From a checkpoint of a small transformer trained on Wikipedia: rotary positions.
Each number is 128 + 24 x the weight over its row's rms, rounded and kept within 0 to 255. Layers, rows and columns count from 0. Numbers have three digits each. The size before them is the row's rms in percent of the matrix's.

# layer 3 MLP gate, 768x192, rms 0.0673, rows 505-519, columns 128-191
101:135127114136089117171125125096157130132146092150090103079149108117125158188129100131168126135133109154147126153143176112147117158136119143148142135099132122158150138150153117143152169143098194
092:144096105095131120133132149160093126114113117090094091123159119182171144149128139124128144103138154150089142127169128069106125150129125158183093125135142139121133127109147150127164131106104110
106:097094159135097135097129115144124160128112187145124114136121122144139145107107112145151119089126158075159136101181136106144139122100173103149108109113090085130072103138125133135117162094099132
103:141117108142140146108133145155112125123083123104125092136149137191138111173134163144124100112157105108133119118120129188127106110076133186144092112132123132118112180119176091143159144080147134
099:118090150121147115171105173161114106129121159156118134100157089103155113131104128148128123153150075127101138129096124146153126147133125104161144125140144098149150120133077137123112140106167174
100:097115094119122174121156107135127097119118134174114120127115128140097166149144110117176096069137147074100144112106142157179101100151113129113141123126126129118120150124115119118130116064122171
108:110111118141133141153148162100155106113143095138127117169159106150143120142153110118133135124145125170109142136152154090164100126097116132120155146156108120130125169141120109098131119114126135
103:122106075153104155064128126142115100120126146104122157087146097140146126149114127104189118136122143142157094151154137115128167113127093120161124117149151138121133079155123119141118170090107135
097:151074108104133171131127139133118103139125081162131108129135120135135112141101131174130143144147113114116120121101089159074144095130127124115132112131126177129109089153124157117112109115121171
166:121129158193162129126134156111147136110128158145177172108127151174116104140179127137126118099198147130150135138131166165116133111132133083106122099148122122146159144148130173092143127149118123
100:105107123129105138097146119147129158125058133135101153120103140114127158128151123148157113107143083133117166126164135090122112135167075102119108190136139142139167096101137135119159110089114134
110:146124151141130105085128136105130132115077147117099197157106120106161162143160135113130139143163135124137111144118119109086099125098084118132116140133127106115117139154110125131159120132140121
094:114081095154119136143137108131135130108099114106077147091103123091113098178189131121134129120131108071072143110166153120111115148125135143131100117107112116154107146121131138140161146129138151
092:150109054098114153147113094151117133137136127105133141115095118096161131110127153171149089167158108156134127128141101095089103122104110146122137118140114129139134103134067140074130142084111139
098:106126170171098069149121156086094104115135148124125136152131111131152095155150130142109105122146152096152093134160095127120075133098136135084143105101076072132126117114117095141153119117165147
# layer 3 MLP up, 768x192, rms 0.0642, rows 505-518, columns 128-191
105:077101132127091104131076116148137111104109138130105154139130108106124161113086106134141109125132137126075109157103147149095184144120149157188130181147110145147133080133124077101137097089112124
094:164152102119144119131144172125130173174130116144127165123113113147148085128166132121119166116095147157138099131146136107130143114162117110103115111137119128108155092104128063147154130110140127
107:135103147130089106100172137112115131111104115112116174076137121132102124093130137115141144140140137152118186142105160135107113107156089117154111076155148155117111155082142166121133179114088123
104:151152140112155141177140119111118134211112197110138128116183127160135135179141115150075139122088108135101111145130136136137115155102184112128123159129169123177097160129140133133125151115125135
104:167130103113150091161145130151160080147114124137124099134063154151150112151117087162148086134182120098104117133141104156116099118107058097075111120115148128133154149114140115139153117099155133
100:112089130120112182137102100112115116083129142144107151137180189168131133121128132120156110145120146134108140133093115157119159110149166064136131145121121110118189140132142131150113161098161102
107:117146084100111065141103126137104134134096142153126074137112133166130153112113167145149099128091124084114125071106119108152127140150136122164101109130149156094104127095111092132113125142125139
096:139104137188155083153127148108149125141119101141127105149120172114130140106136152120076142111153130096110132132136090151145116120190164129111158109119113088119118161083136138166149106165131113
096:151120107130184119133131155152093145154140106157117121120148108138147139156114094136159088153164166153120124094137125098155109152104106138133101147138118123116123154112112132082113110130109085
122:123121131144144138128159150086147149133119146149148179118176161176144077130147144127117124119160123131177163153126144131104116131119116112127158103127141099159155122145115114101114136121128129
096:130103136140162150149143070138121152108100162096110163140087050116091112132106109133129124117166079111118135138139137112094092162190093116101124197158141172125145092110090140115123108111168128
106:103127151146091104080130071158159116157144116145073109145140126131109082107107102134157098132095126138130138163143119112136138150134107119134116135113116117115172088120147139120112116131121160
100:123165153136143118131135118098158157158175108162153104108095126123132140094093136139127115113165112172107111114156097136147078189134138086118147158147138133125171139109132135141098105125105119
093:102124178131068118163145147185170137113121152112138155172099118128094122126083083162116136159139139105105089153151110102158129125112117147127111161105106101072115139141075095139153157123134127
# layer 3 MLP down (transposed), 768x192, rms 0.0591, rows 505-518, columns 128-191
104:123165106144109117124101159184191113109124135136082105132130111121139106123126141139093070099130149095135124132137173100167138102100124107114114157179151134161124097128105093109151113113122097
094:103139157154156131110092137108081157111171137119125142106109116161131135105106114098123154113114139115116144112167131125160157125145135136172110128144137154123137094125112159165150129110159120
112:111168124174126160128154105137138101143125133116098143119149091133126098141109139096082115122150192137158136133112161129126110170126167100176137148179172162119147138081116139133129131125122112
104:148143145202125169105153138102094113144113111090139153158129108095154177131112116103132176094163128127140140116142120105114152166125126131098119132106112145116105082129115130163111153092116135
105:088162135153124104116117086131133112155132147089152109098120104105121116151157131114164122090204107097124169142168125103123128157131112115115115088138142103110152124140123106120144146131170131
099:157175116134096085123110091156128146147104133139127118120125116141139129152129126148175149152156141128130140107142191142134137135081101133136151083165142108120122169149109127116113143147131143
104:143121132110098098099134100101088161106114113121074116122132150128146094124119130122127093121095157138149131134103094127118145117185156141165122104096130137074110112078127126134086130158133130
096:152104133093134160117147126160137124125109120169106139145142169146135133126105153145134134127151155118117109120147125175164107120149098124138161104105113110129083122148138113141142112137145155
096:120105104132142126143095151102147085147131141157134145127147106097124146160178133158132141101084143126164149121166172112134166132111115113150161177134153147161140104114074147091126105116162152
104:132118123094102136143128126143112111147163113111102081150108106074134156115080107102131127139100133141104115110127097131145119128141121154115125147115164142101088127128133113150126135109139123
100:107110133144149114150133123126084149148126147130136137155075124088105161143117083161118096089158134173083127113172145112078124147095132132141150149146171162127133153133111144133109080095157056
096:154140146164120125110085110154105135102150128097160134156109106145131143160161097117131147146151123156086105161102141130115133117141130115134137112141130147114122135107147134125146115131108145
100:105087073134139146163137170114187103108106148125166134118124159124138124112127074162105145132093115144104142143155105154113150153119151098134144121109154115161110156097148148083119139115123127
094:157132156145132131161142162123128135127115154130139139155112150095138102120149077130158121100138087166141096104116111160137156119131166140141129138096089105148161143155071108140135144159158127